config.toml
n_layer = 21
d_model = 384
n_head = 6
n_kv_head = 1
head_dim = 64
d_mlp = 1536
vocab_size = 32768
activation = "squared_relu"
norm = "rmsnorm"
norm_place = "out"
norm_eps = 1e-06
positions = "rope"
rope_base = 1020.0
rope_fraction = 0.5
qk_norm = true
attn_scale = 0.125
bias = "none"
tie_embeddings = true
parallel_block = false
extras = ["short convolutions"]
init = "normal"
init_std_qkv = 0.0209
init_std_o = 0.0209
init_std_up = 0.0209
init_std_down = 0.0105
optimizer = "adamw"
lr = 0.00151
lr_mult_o = 0.775
beta1 = 0.9
beta2 = 0.98
lr_head = 0.0054
grad_clip = 2.0
warmup_steps = 258
schedule = "cos"
final_lr_fraction = 0.0
batch_tokens = [32768, 65536, 98304]
seq_len = 1024
doc_mask = true
train_tokens = 412200000
steps = 6532
dataset = "wikipedia_en"
Each number is 128 + 32 x the weight over the matrix's rms, rounded and kept within 0 to 255. Layers, rows and columns count from 0. Numbers have three digits each.

# down: layer 4 MLP down (transposed), 1536x384, rms 0.0495, rows 1252-1320, columns 192-287
# up: layer 4 MLP up, 1536x384, rms 0.0513, rows 1253-1321, columns 192-287
down1252:147091137071064167146159130104170114091221045123093174088181130118109074151094143130108173136163125165069146064139136121098162112109125141142144042112135129147140106110131147065128108133081098144180102192185156147114143123134117125155135143163132078096128124126052192171138111104082151138
up1253:103124077115092154190121140119110145162146123145154147149157102116108141135126097089100149154088150175138128127149127147088168123128088133107098100087140166106141145110169101130138133098118147147197114105123187098093160097198129127145127101126208152123133122129086127096104101139129161090
down1253:140150114134159122157145100177149119134119081105140120108141145150135117092176121118093080111110117105115171110111148088055066118103172147123144158136151114155092116064130118110172103124145099187164102122133140149169080171180175105128149183108118152154123147122149161134179109147079140101
up1254:186151150136113156097085143123105089095104139137085092109092138104126180144080185131086168131143150162157153124178100117124164137125181116109082141115139156091106147117147166119119063186132074120118136180129087095125112112093139127115195102151149213100172133116157122135147131121118071140
down1254:121128096074115125117137096135096214103149131115143123127103125151094107183159114113132105150095077117188181137131170138099137136170132056153102119114088130076096101168182083116116088130107140138138117130146135064097121139128121207088131135113135095141114141168125134129079090162117180150
up1255:124110071183104154147115095128153155157142153116134134153143240052117169109154167144138157128137143088127196133109149142160097138146172147136179183197106123076099092115013120090091089126033148137190159125149095082119126222050179162153122107158190112134076089183092132081099132154106125138
down1255:154099129092031144166161148154111102112169172111117135127098112110109117148091116080078167070142067162079124118056127142083043109080152159143070107142128144110188101109096133142064136064170155084166129145110106144183151130093134092171158114151115071134120154120188147176155098173153130151
up1256:134102124104095101139090090207142112114086073101071082183097089185104119110094101191118137151138141115135095117142144130127162099114156144122119135167158223170101168145123111145112184126169083128133105112119055096180178133140105174146112097090147176185118168145132122113136112088121133129
down1256:139130180067103111197115162159181119139077093128122115169125186109122098126174137155092060099155096130114103130124194152144124143163090166066090087110129150099124086135195137148110131108123124172138081177153072104180111167141112154176107144155113170097109119114117150101088203109136150139
up1257:098179131075124227154116125085107119074156148158149085063144187173090104148152145166114144143109163106139155114161101166129158111191137134108160151117194198096133155070114101101203082134097121115136134086119167110125100117131158066131123172115162156128114105049162164117175123170094140121
down1257:130117158113168189087131105093177160131092141103212081097150099117144096139057150175107157094055139095062091122157150200155110108099145135102163161135173137160204124146112101106158134143104149137058155192191096130093054119149151120079072065171105133138172175096137116140133147092129140143
up1258:100068121203128110105104136104142147132169107142162065157163171195124137142053125104177151127152188086126116099146156114169216133097091127152134100148166134126130111180126136124155102132106079103167157120123058138170176112068066093156177161101103150090115151137102164136135171152136121129
down1258:160146141100123119071093113129086131184188098054156173142166148111163143156085134144164093134098169141143125121142178159105121103140134109110122103120111115107136127080178154081117117110118131122086150088143136123071154120103188113181172117168111123143096167141173170137101135142088089166
up1259:049139153121204127108063156116124079124165128104152078164094145202152135123143084170167151121112106146094127056193160120159179103107106112100180089113151168094123155185108098177117116099118131135104077171121098101039159158149137102161196077136109151088129106153141153111100110057140178154
down1259:090152172071124130142057082158098111132133073114181108067112136104129157104090088112126043133126072142194118140118130123135166134114153069086121097103077138093112139155125139134069102149113112135176099082134150165096180137105095157115112115107145108193140072104206105104127108132153150118
up1260:104121162137134136152124135132123109137125131107095134149168120183156087170093151144162132210118140100084098183119108089119106099111102102107146117124144139103105143150106131122140128107135106069167181077095129087115117145123146122107185096142088104174166057133143174099133140152088126088
down1260:146104140107104176043044152126113056174099085097104135085137119138134116140126142188142136146143158149118176148161117092139136155116120140126124131143148132135139118121127159154086156088137101081132109178109123144106157086107178087161117133122109158177099150123147124155126125137135100113
up1261:126168112151184145093096120102113151084146144159111176128118107173081120169078117130147207144131123153144146119132137155143136118194103132152110134090156133116086115104097086140089141078161122120168073182110090134071124112065116106154116111124115116145122162068119124115148093114152147119
down1261:134071177077089124129114173102083142150127116118169096175145137160125117156116093141134108083077136084109078131125132100099164158084137094132103109113090088094153118140108112071081121072081156137158141091090142137156146078150111120131112106142114137148122137175111143113127136131114117162
up1262:060087150140120105120120161120078094146072125124073116135124108107134160107108068068155168167123133140073140091137137121094133099143154139142184117124194117097095156061116135140091156081161142116105105109139132095127145169161109118077204116128202201063091145063082126096115141137147157077
down1262:105070161123072136099097150170109100136128110138122178184189096112095165102122126087083179137142066077156164208110121099107118115139089170121090153131153133158120135148146116129113184095170214108157145142185145114146092118186117082116179132130108124165121142151171132111126105142176181111
up1263:119122116148153113108141159152139067086154088186152078098146142123150095198138074025138112139130207145123157140131177128204085197160185173175081191129193129131119170080102050146193116113181096157134144128113116080121137127124076118169177186152163111201118115101086095121133130141142122139
down1263:061095127115145162145132184156167153112120084150149172143083047107138093087138171149118168100143141189146115103193105114158196187157116096171163120096022144117121125100215116173122145113139128076062132086144108124107127136143086109157102121158145102129150092074035157115153131107146144142
up1264:133165134140156154109134206128153145079182121116137064074122141099119075185211153217201204128144104148145129151133119146137127175141158149103134165143110111086137161162154141176193102084119102143130107192114144116137105181138142084095137090135121115140094137143148122140145154125140130174
down1264:172089108102128099125125148133119160067126105126103093085100102082141150055103129053098125108146116135213100132119120137107163127078129126143121089112110129162176118137107074123163128141167127118083153120106098163107138084161121183183168160113099112118169087158122122132176128167175139143
up1265:080087111113158172187158089105146153071067136164128160125126160130112115148153155140100124184111130161161094133078137101091104167150103135103104086114100078065118165109128104162188139079107109142112088099108164118047183128095102138158098144158076134077119157176179194091121137086158136141
down1265:086128073107143150154122161154099127128197180098111096138086173162122152097110142163106125220038125165110149071139109135190098108090159120126128133079149094075137208067160127141118128077104082167151127172209086086156131105172146076134175129116198103121144144142081141165086147119175109105
up1266:145144116149122130125099110079103130089109080150127128098106149117139141145133098161146176177116171130183125086119154117099165213095139096157101099101164113117108098191124115124057150161145128103166194061110124153170118084158117098135142132180154185149122126114119114045113106150101136175
down1266:089112136111134126144114116036097167161119147099123166084159110154135134083156126103137186149171108149156174127106096175121128098137114150072146142131098139132146106168146170079140118131125106106121111168160117121125172120128155173071126138147140129141156067066153084186120146077107089106
up1267:070079136128183117143090185062130144111145122147151006153161098141146117130082164100132125139102147136133101097113145111127165106109092134173090158161169154118138101113128185175157132121138163183123119103197135105164156107105143125147106140080136127158057121107082089178135119119103101181
down1267:105125091172076136079098115120136197151072060121125101143105170106108052073130111089116093113150124101141131158126114123136146156080087080094151113156114157126106181135051151101126136112144125152117152156177153095128137170115178120090100160138106102135143076093141118160151126069118174132
up1268:072126130147237116172113123115138104089083091100095130147144169097143141135132118189092170142140167135074142139130165160122138121131113124157155143097146046097093093173136118115121184091113082082150099159111180150122151084112114101099098130187137176118141084088144086064119070068112152116
down1268:150133137125119128111131131147127158126155103136146076155130132170123165124086133098104116158169126044121117139089149083106190134149133106124146100136152149122154103161189141123146118109159097201113115135196126089120090124149110111097175130105098097125134130152147135204139115090141082163
up1269:133184119131102139121047141111177156135142071137138160121140140154174145098159128124199118111156185174143074119136145170149184106151169166174129116167107111174087160122072105096151121092153084119161077122084107126137133145165135132134178092182129125106152099142098203122172152131132134132
down1269:156115167116134153114128186118108105208167118096121082116187138134177122122114139118167185093110180074105151158150067164177146160139091152142157160118121165103161117128127178171099136157168111101153092171095117135126146139117154102147165114131121185085120108130146184111125087142134141091
up1270:126146137151186120105111180121156078087129054110118153099137139113172098117097078126116173119128091108165123165146156103115112099158147108147112128149147179144127166148121127227135121136109089152115124174130091116134137138171095123112115183140134111095111141181116168101173140138108112181
down1270:087154147124098131137021149147085097112153139137103107140151149101141112112131124101134134103143091146151151092103103144165131093099140048142102151137120147131170180109136177145062115180141117111113141175146184167061096159126097130132130123147131116163127091152115143145074157096129089141
up1271:091150129150081157088134133126139088149156065142137108092145131089088217138143114104163052141172149142144119155126091093163163121187104088178110120157149128105085158140125134104075129092174074122096154171111168120159089181163188095152106127135106153096148094101099131128114125098090156153
down1271:161091143121105176129061115128138161163105127161150086122097124171144151064145103115150098053124225080167134114117120103139142086101091099144126101155152087172171133117160136133232154074137144149193102108116082109127144094122132131102071110088155096110151142148105183074112103137158181101
up1272:077188142119111167153159165186098106185122112096149119070197144180190115116142150172156135114136135115106096123125106124122108130094146141170168134169092158115106138102143143142114136117137101072154133069096137116139106143168183144153156162135182208128144107138095131101083103125133109103
down1272:181087123105066098123215086174098079093136121159089169110172108082093100096160149139053133150145098139118115099138156106096141137091130159076184116123151147163135089116121149125199171202134098108108149144183130135112111120131078127179152126102145141135194121088135098176086126140117117096
up1273:122086114153148105089150104132129182066125140054099147065161167178118107174126135122144153143120154139157094085147139147107120137149104137140145164101110143142141162126124167147143167108148118116121095129130155147112204186050148154123177136123184144107133128064121149065092149109109097113
down1273:096149127132118117124075164078107100115134186061132105079162124078163107092103207170093151157134111162106117084121147150126111077090132161088139129163104072134135179123125117128092171154144149106104088138185106114115058112131131100175134066111170172098128127120146141103159095127173159141
up1274:129110114129156133046128190148066123164154110101120113108103142140092162180147121144184177145151137167133138102129088122132169162079146113128120115165137166118133154090097075151081096070125078090088132136142196101123092158114149185091169167147144166147081136086126104136149121166108100184
down1274:106187137081084120142142144118141143081104120072173137132099062072131124109116096080094157101105145098102102143124102084148170134181129150159160104144192107140136112091142108147126153116137119103098074131114140138137144099118131158206122106128103119133119105194124131149109169072189135166
up1275:095142070171080146107117128110114101082110163157098117173174158112142137140114194124151103110081126140124196161151189073133177129096130067152124151145141159149152128174096157206153107079156150125128089118156071123135179144125124095120200123127127157120088123150112156090145062129131140087
down1275:120114144092094139113017136145119108179108103117074168080185168123096112147196121130163146130154084163164095096136150202125146119177197147138115176174241197100104163128112157125041145041168118078131097112101129146106133116129048101109071122108140122050127130202208115141113177142104119160
up1276:175181107133131139064109140161169104150151111172117146081105114198128120178118147106120177144132145138127145120134122148160136122161151102164117086108116159134080085180119112161096058110116116122171106110108119119098180136166128118090122030154175100123137116125156113133049092110149166150
down1276:093034141105150098112129123125124168098122140142137070159158165086107140188130186138157134120159101143154102165112116157145160105104112133130151114096153142137126097105138106104092135195170119163150114120083129151114184145154155145189193155113142128141105125159153133098079111135093098103
up1277:092157124128121112159101115079142090152165159055067055124118143117097115135105144106089145117128178123070156177113105131156146158148134071129141072153140157104164118122132056118066135123102098161139148052104153052105122106065138088099158215140073152139094104140101144160157118172178113062
down1277:083165032161135132140115076111093068163160150164098145137156105174067133108102167126154113047138157046137088128113090154206145141203150117147094131139130174130092131096110169193140161167136100102142132110093119110115165158087143155140143144122156109109140107150120109131189166065071138106
up1278:136115172174135191145061139185129157092137139101175136128124139093165141153113149099114162119155187114157109148114103091131140081153115143208116136210133139130128144135065142131129130100153116127134157107128177048107149130093169110113162093208102149108155173135113164094105128149086127206
down1278:114177158113118118126100088152188102148140094135064121090132159169092171159081108122159095110119093105100159157068133104174060097133116101116139173142148172165128130120172155149127187121169117169103158106176148136189132115124171115158084121069120098132151102139134104185146141054148166122
up1279:124142125112108134113102157124121129124164134113134157127138148117102137147129132149166160127124150069108164123139156097131118119151142111130122204224146123048107123147099094113117137134175145106132100104092130085155178151072127098107151103168139115114117116137125176168102075137068156151
down1279:108107106150118123065089137154097141185125096128134167111197160170170091121152159188145145100102164147171179155162147127191185146153161120134171064109165196156102119136130179122090095152131119099142088123125115133079082086172119148175079143140123165138121084116138147070115172119119100077
up1280:089126086137187145147122146103109155161161108131186212100125086132098155164110163172121111148127112145166162098100104142158188139083195138069115128134126147115159135118134141174170082068121114124108163118129100048182144131115084139156117139181168172093155190166120130102171060090156101109
down1280:102175091132096159085121089111111149138124179130090149123135147099126188135135182060078167044130095112094108145093163124072112135155163116186167117173145113106166124114101106138141145158129185095113115129097087152142163128152111162116111145093064117106126083145119132133123116094165079103
up1281:142175129159157140119062165135093112153051099174120131127155172125139130173157117131193139135146126139157087078123132111119145115103131156120153060162206154136168147121087194167130085074133083161138057126118191089140116107150184131132180140127126150115136190105150098157144122113143063139
down1281:164122082060099072123141145109185096151155188156139136160093085168108190096121118085115145103155073159104145163145133135148181133123086098178110099068093162086156183093133093164084163127083154112108115152148139211091213144103112063101111137086144085130131141163103136131115112025157124104
up1282:091124129087177102118169088077118155142158152136116135153113159148169123164117118160100105181134109115101130131150149091090198155130180108156047058113075255119040126117094174054120163162138114135092107160136119110148198110173133117074121077154113160100137135171121138134073102110096124149
down1282:066101154155098091118139076111133135128135114116140189134108155192109096087160057186121134143150064142126098129077133105101107127118191135114164158158105083124087088155131139191160093136130131148165129135123082172104159115160150131155127068169129147140213209180132129138094156115142136133
up1283:158129159160139097175119182099125149148137087113138095136128131152122113107145102112118118110131197130117116163140112062085165184105164089139103144167141154108116129170164146115146105190081107116155133145153106175091164126139168183116095123114140135121117159164158103112160144136137067125
down1283:143124129133108145086046165131098094160170119082170094097163167131143122123147105123156141134105126136165139104105197105128197156074185143143138096078132148134134155146112129128215113151171112162137116159126086132110162131155186169149107103161098140180167177192156170071127127073140095145
up1284:161141136120148087164141175118108194133157145142075083130099130158138091115127124170150137145149177155092093134135097119074152099134121173162152067117131161102065070137109088121087143157148125162155111228127194139082116119143072113183154123168109163125095180137103147138183122192120129108
down1284:057127163107110128154125144117130087158165214119139151090135117134071153155101108077097169099122096111109171077108121123113098101121090046125160118146127136150151091109132144111124122178108128069138159106141173183123146123161106127146147139117122139148097086098119169138151168110183040122
up1285:115122094124174198165080135107145151124174151178109081122241136157079128091105123156116146145136167129145144124153108125172119100144154133087093042123130179160155114103088144092058118121098121073140157128105120118188166040140072134141135105093089109174125122105138111131084122152186077132
down1285:178169114107101125085100099109174137118124115221126171210093103107083118120101109136102089145114103113140145090145096148163117170095121105126118149148109106072127136140092128145086105073064164100140157142157147195157128167082166107117080125132181166131134119154099130102166146126111170142
up1286:154191119137117167161129175128154135176145080065159126172139148123206099161147149093166104128125127164186184134156123100194163068136130155122126115151143135087110135106155137136100071070124113101061066148142103135072127133133180112089133137204113136175147116124131163119112119137121128077
down1286:149109131124127183087112153138087124184152078108128192084131113182132103147118146135180162132065173109132089122178140176173133183185078175149084147106175160190135134137118136137105088142147098136158128127116118121085176107100120099124154128122114210114157118118102142082086097117100086110
up1287:164102159163147147161143108094120162170164152161208116096156158106109133080101100106131136171172163132126130116069091140039106160102210131119116115136074149133130104196120165109123072121158078103132087125134160114157132131164109151134192119112104123119132123143169111094077102092071089132
down1287:123118077106146137084039107079062144159155145137152139221160167131118050134131103167131180146059110188126174181165163089167109127121153123138129131134129165115132192175102098103066090059153131107159154091155086075106100157138137125174100058166133147059171122145132119085150144157097148163
up1288:188125091113193226136139089129137088065120111185114091090144178167101118141082123144112180131123115147110144090139141142099108135148148115068121141131147144140135167162125087157144075085112121108135146157100132107122119135114106102120128137179130135109148128155141134108167149099096120159
down1288:112065137171087150075223163128133133102079131156179151144099104060114164137103123131111106133159113107120158134109090146164115150128145131165105116146122143131136100137127155092086178166148124086129143124118127130113137183153174128123091126099137085171161113128147123134173110156109170127
up1289:121063092138155169114113147119126055089108138104083131098168150184143186106104150097192086156124140167098198033134153082099144124147106107068125131105173145172106185155117107093149099144119148132155068149135175119139091096144090137102115170154113125098095144176137155120184107133148116161
down1289:107127126131123130112108136105106166089141085081112128081167105139115143077174091180109067098088107140006138129075095093087107100086136131124177126116186116159125152122129142137090062121135103123160081157140159171155161142151124189120108171076171163087090129132120097149075112088119127126
up1290:103173060160093124074087172158092075148126100085178139167152159112081114124164153150147132132148150106120131132136139108126107172119147080150120091144151174141139167130115130111140098065161178127108092156154084138127098139124188131082138068136084145124119114149108165165123020153077078114
down1290:099151143093122072134059099095118099105122126113126130133184136175107160134142139182119183135141070152134120084156143074107119129117129185097152130135115168155096123143157154131213154096096144129146103110107121120086112085078103096085142133101114170090143165111093102122135088102121169156
up1291:143163133119131117170103112082077100108148163130112128113111073187149145183103153102112119149105154101114124139116138101189138097071114087089134133165154103114136089219116123106112114157126066045103134112123113119121033171157084107163135123137133109103140099091135154115118163055152171113
down1291:131152147104177164089144077109150125071150142110083156096142149116122131083122117111128189138154104164131118092130114122146131106182099131086161093139115139124169098115144153056123096138149125083160137118104122115114113097143082085138174102061155133145150162147197094130092172173159165079
up1292:154170185176132196114145152103116088116098085104110117079135158114118117115162133082169138144157123144118126113133147154107092138147162116128089151126081103124109167049131104115071148077123123100158128102139082094075165156069116110137189060141097174125182151146180124102118073068135118166
down1292:169179085140152128126054174131133182094162126150179087169135062155138078084116121164111113082131125134082100099130139100110112139126146130096123091113144094110135135131161128120180098101153125218145129121088113142176053129176136135138146127140105120129121126115058057140132111159169121095
up1293:187101129183125164096075099179163114085184097163115074127148177141117157150096119114124144127098134135103157102179181096180204146120124147155092056139108150100122163191128160185084117089115086089145133168122130160092141121087119134122133119119135109131108157093163167116162073107100172112
down1293:098133195116126183107121099155112179103130139137071178113072104196118143117110129105164121120124115111175107097128104152143115137159163137177100109175139117171183154115091148169117140175152136089154098119117165161148197071167120130143118068119090162163109101154141151097039179164159113120
up1294:130145111155169169173095105063105139099107110122088157119155148126076161113082131155108149180132118146096137098089169146123134090169117107124093157085153124135103110194108116124115164102093100128093157166100069141128157097127134096110168085157106139114186148110112155107136067111175094095
down1294:102152115135097089121199173135147137116118089181138186174105082114153082138105103141125134133120123078136131150068080130123167170130102115113141135120096102071151154108107155110100138071114165137162130172101217145117086137127156079152088129158145129115138144170126135093126183148112146207
up1295:151115111160160113147155176123157119186155136091128119095138168147056098121172117095111140169167147111092171109155143125128169109081084138114106071152141173171135137131146122115164142163114103057095126098098158103119122142138171170194142086118180129142140081085061093131115122100148135146
down1295:091113116148134106149206158126127105196158167121060063136111123107109090146103103118105112128128171174122057163114116111127108149165136125083122153139130147098147115179087167156052087096091151174130155125113152098196146118123139111146147169061133130154172109164114071169135133122122130139
up1296:169125075093089082072144171127105155152115136126112113144129157089156127098101103122097219126149156161085158091100161107094104110118156142130147109147143086144109154189147124141143097107123068128153111224109132113128133150156084090129102082157096140125142087160101169132128167100161092099
down1296:114124192137132132119117159134166101163160091134083116153129095094107134180145122112111060107096164133148129124104172154176113115172112108136122141191156146142080127114116136093150107135090137087093153121135157136107123100141091127224141170086108109160152135148095096099119120137138125173
up1297:177077134128123124110105121140110079113156131097122163123165156145215136136098132080137100144141095120126150143123133065177150104114123123111153133153160127121088102159124140147109143138131124154129120123096161128108180171116137129110119084114046129067143047127111097151153158127125142116
down1297:125081188120112155188138103090133176121175110160129142151130101059136131161113106149160123151142030128151137183125079105108151087121168130159163104135154156118163092186129147152119145133167162120125131145110122206141137123112154160131110126129077125110142122150164153175077125112114092134
up1298:133101163169084137128111195112166120109110132115167125159209142170102176133168107157124108143056139162102160076154050019118133116134158116127108140124089130157101119173105100154161112155172103146078040146091115143110115087125135168152167142116141097065103135108148169145119165065167132133
down1298:127137174072073129104140161164118136140105167116155171148184154169087148160094083110112162152121068159139143110145103108177125086110152149132164185144136098124085081106110117116126114116110132139096128133136125094151146059082159106123091176073115142139092121069106124139107197175117119145
up1299:149164101164191124135153112122145150130142050106169105159091102106138163112128172108095089126098231140070171092133110110088164168204160144146113080168145133123088117153094134094097137105128114095095179100083092118109139109083138107099107130133127086172110101122130174078134100139127099138
down1299:143141123163112090182151163098122141133178157162112153149168155109141115095096132124134108102109117123094129154075109077101130156128107157161177145086130131150175159093122152137124103107072138123133127121138081142132130181140157143130085165136130114135135068069099078085102110132084097133
up1300:158138123164137139140102126076096109141139102141100171114146127103129140175096155133163152141143159046138171109163090153152154126109132159099061098137120230146140127059095160135142157126096092116089138124136112094097082135079093127103192136115186124132164082083171087145157085123131121124
down1300:184080146136126096160105061097103153159112124086180129154119102137163082133094124102145141149152155167111146118122148108089143124111125114133107092081166185144089162133152062110098089162156095139139128094135124161116193118098106092146129121082106111163171161139098119136067086095083186141
up1301:128122195109148159127063133105116162107151130113104070195110073175094119166156110160141082128148126107068111084120142102126156067140078125136135212139121122143146076119097166131132106057139090050114132126125063101099108134144117129157177163123156167122118078157121197088110101125126152132
down1301:130114152097119067103127110110070176087164147115141085160081113117106085119128084064064156129110140113143151164119128144148121157118150082126123103104111134142122113094146116121165115152082089107150139163147116167135196119134141127164115135113125095089171203109175186097127117120066062085
up1302:149149189173136146137111134093093169088163068105174171176148100137115156114100159156142113131175138118164077113091141177102141118173150145133135152148104177108093131091100106111182113160147108110151090162108113166171161083167083122148227085159148154148147137121134120114144128206089156109
down1302:099167103110105122116158090129118134104148169137108131125136146160153091095107130072110146119184129108151147155112149126138129150121101074170115060129111113164179121156069129068105176072117065172119120145100148100087143169146132093139128152137071146145123103107120185111150156100168113161
up1303:097129106152198135134081105171137168113148138110137104082170101144191088114131149084105164120109141166149172101161164105100149122170148103098160104154171108082112074154153095085131111141101137086123144085131131125148155178137100133108089155124137129156152123102136130116128078079152157169
down1303:144117112150075119147089134130108158113084165081129116171093112110080090088140136102118109122056118080116129105131129090114114146089140122170127103124111131103152180109119116100101139139066087169113115147141110176100101112124137163126123135157132114123103084153142109143136158148117088141
up1304:117107177128137153072064198115108118180121054104137100119176180163118120141115093129174129128143193104164153126153138142158164172069188130173107119137155218128089098133115157165098146096128129126176143113088086111094110152138123116159210082181122158140130116093189169077111133189136114136
down1304:119066142095137087120092153167159103189164043083060097153071130169144154123123154151157136182154150120140073092043072185126117136111173080120173158110100127139164117156160202175154173155123106093149176199127137120145086172093168108127088170161091070103097091109110058181150072172139069089
up1305:115096187161140170210083153185063140168085182117117157131206137141107070185083079076088154152133153134101148133118069140137126125146079102186146104146214099152136131039122083133160100110129120168078111091145124061137144138106138102175126162177124109134118174121075101135139101106090113169
down1305:120108137083142116106201104135096186074163181117130159138086115136083073109086135167109129073149094107154113114115144077127122107133124095040154136114125148163160109152080139148112095156151121095138108082156090161114150109118138061136091109145114126108143055090114197180109158120068105134
up1306:167112167127126120150093170080109120107142144122109184094228174156110161146118150098106108118103098120124091144134100126125117134121112056112184125133104193166128132117090144170143138145142139143086128145103069120105128120163105081130132144112120209094121101115112143149095061151181160087
down1306:154112074088145098087233125132094086182115119169176129071136150155133148085150204123122137171110090152115143113150144153171128156102103156125085158159122205134131099125154152154215110231120112115089159103122143133126100139108059114153124118110145142116168153044113144124138095128115114098
up1307:154086124185127208182098108166102118126106153147092091129148127174130182144155168138123144094109148138175142143139128054103119117120101165118150138141115140133172131171115140128122031108153101051104150046145171118100110124096156131151099147208139137131098131100129134127153087130101027130
down1307:144117090146137129084188179135136148126129153107070118177102133146037083109164153089165163158134139010020158090099160103159180155152103136152148095118102107152141185111082141088108147111178108112105180151138153092131147149104172094129137161099136098136153115147088123170090117151166184103
up1308:187180077103168078094113138152142132138131138149164115164156121167095161160092120140173158158112145109036134081116209147070165119139144177066075092146078131159113133115169138179173134113153052136190140078127179140133105138156128105127130156076088102106126152204172101133069137154159115139
down1308:153087203133059123145180107121168120184113133180139136152123079116090125143122168157139115208140119142166104138133070143127113158142117070151125206132128153166159116122057153108142131089107179165102216071101073129097193104120126153079138168150086108068093092113082140113137087096133110146
up1309:141152160149113183108119153114153108043124129080136144127137132125095110113117071095085147176104155147196163111074217055069169139107102117111132137146162141110088171121144077162101147101142152099121101110105118126104149172097137087143133083166093138107103054122189140122168174050184054131
down1309:150081106135113172123229125143145138120139117177098148081164154139164097124119195171117184145126185156115132124109125060088119123133144144159107132131109163178129151190125121137108130164140073100102146118146084183170170125152139118082149176064143153215086147117097132137123094104152119147
up1310:136061179131134177115078168136087105042094123116138089085130118128127150134105112053156063154097114160086128115153188117210145171109151108142179093155112152124104185115101131138187139100155085153096178165148117128091163125157105042155132187191122133078160105127016174114207074120137165110
down1310:180127170089138099130075108215084145167121114102128168094191109190141089127063123167129110107151048106157103150101094093100182144155089129158134104132167087172177123183101126151065108178168149076161083146176155170112099131114159077159121125116133097161151142164131103146141120182099112125
up1311:155155114097154133141111111100142177078105158200176162090146135089108126188113110160127168175133160162187152052121092113097125103120119130127169139115153177057103111236093082169103147135119145104097110121125208084164143148147175163120116075111103152133155117141112101084160151150155105102
down1311:091140120183079196177113140053131113102153119102139148135102149140131160082136126129083175188145132085131104121127119193108147092167133184143131110128158061122146089108137174113164121138045126132181088086154148158109116083126092079078127062159098131102127085151166152130094115113169185168
up1312:154137117131125155107095150121138134126150142127096122122122171157174210146129079083148194133063113086145135127159178128125118172148176089121132101063133116141116151121125118157134117135144130110092118113096127114097116097077163120189167109129151162100141115140117100138128120122118110157
down1312:078126131140172077086081124180090121204078103144149157139206137191106107152163139165162122144118161176155166117122175123164148135091168095132143124124157215141109134122124139127160081125141111139113095149131159164084089140178122120178145142149143167098140163148132164148134158159114152125
up1313:034169108163137158123116133075128108144138103090155070083176089126147069114219105133163185131142100161174155129175136113132126121143084088127086161167102116127128062107122171126127144114130132124131090132023113110175100102150174128106118099174046115128138132127174116163133137127120131094
down1313:173070134068065110143000182197112129151128141176078093129138153081146078135146097118167079150181142145147133150104147121121121044105110134180141087156124167130165131166148187134243152127165100148098147152135061171127100102163131153154084133154127123174155125149093121127124121141163156128
up1314:113145129169121157121146148070154184138118131138146125105119083115141094073135147173166163123131114166120182129143120147162142115165109159174084172161124071111090078127077146156107086137075128112105135100090077130147128211088119115171116109144115121184124140112055135085079138160135167150
down1314:158067125141121104150116141121130130120119145191097114122162156125113153126128168093107092104144137099115101064118121109074110104059155077120120081144174127130135164135130079072107138139117145108094134122147122173119117153131080102142141194121136097109118111155143121135102080173138150126
up1315:117126124101091132147093124106127159118148119122127086152108116196139145149092143112128184146140189085075167129121166126117161081180165113089127097138125072094088120122101119099099112108094093126154155174138102134126114162111121149107139145127174245097134119149158101129124081176166094095
down1315:128100132168143147097125127111113099144167083090131150160083103150216109149091141117114104136113181152060140200152121141110089099116102165133142099111144090089098123139123124126125111092165119116159134095181108154167132134099094157195111167145075143092158176114192090139156119083207109131
up1316:191112148136174152115136128121117134136050116151147101072169132119131125175148152093105173129133152073096065145138137093111255112084143108122115125128136119106164076187108161123117158094147129057113060078149139095148132088075124141125098131192130179184101126127145061117102150069160113139
down1316:122148106209111193111143082135129139103094115149160109165125107083163124122086133086107150117092108219121146166103150138092111122110097080124164130114148100130130087140121143098139139102157090076123143128090121148141139134116145119101098125117146131134120137151165123084133113134120167115
up1317:167152137129070146136158132107128127142085115071123114140086135144091168167123080124117205162149128151148105159153181130127166137153116141081100149125195094112099211164120117186131130128127074107102084111135156119185193178117144112093092123145130162224160100126139138095130170097130103139
down1317:100149122131190150149141120157102140170153067158089142148186120108158119179096088118144085146060099180121129074146070085059130144190084146111137113130081127125109131100124138120111147139139100107164091135139128149180131104170144147098127131127140099107086160191209142176132126146131130133
up1318:171125118097104193154132109146137129131131090190110088094119085128112102180104116151107114123140132110161120123163125112156107178107129083132201143167135139123124137154104141166118091092164125149127142111159138084161193142118106119123146127130103136090107112137114145118103182067133095145
down1318:085108125188107157122137134146094121085128170164130091145121136119128134154197115123115147127135110160166129149106122149081110129126145139154138097124188096090106151115091127146149199119124126155137107180174134144111128152123140146146149155133165154155132160063142107147112134154069144139
up1319:150140130165114124176122098047139105169000141124071075103104140142153116138085168155187070160140127103196154172226163132132202143107137127117109077124109150080122145112154155121077166161115127146137044156134118144135193143129142171148093165133072204164107102154155175150173155084082108106
down1319:093177080161169135126156127098120102180214172103116128110164129089131081140108118132170105205171132094124120124134166171161153109096060161166147179140089137084126155156153165127129120125136111155134162122122078127115111134173155162125123143156081122147149091192115118117154158107145111082
up1320:192143139165116090144129143156141099121115097115134119105165203091147203136094128114196195139136153134113175157154156125098124068150130105163096102150197121112122110155126163097132128182087107123148106136132118123163112169149140107138194157107182118165127134129154135129091148184129146135
down1320:175105099088097111073101136168124120182083142097126104124127111171135096161110104081163111090089140179148160188129160159099131123087169158177119132194138142095145182117118110084117131137134142097118134068124105138137158102107152129113131161139073175113159187121135092178168166108160154137
up1321:143198154111134127081142127135130105077096140133135154068118098089122191155064107129154153139096154165150121099127141126090174130092149132148142079156099062085157135101114139119119125147137112118107151130095149088116125145070113150064142200155128158105180110124065102120120160092126084095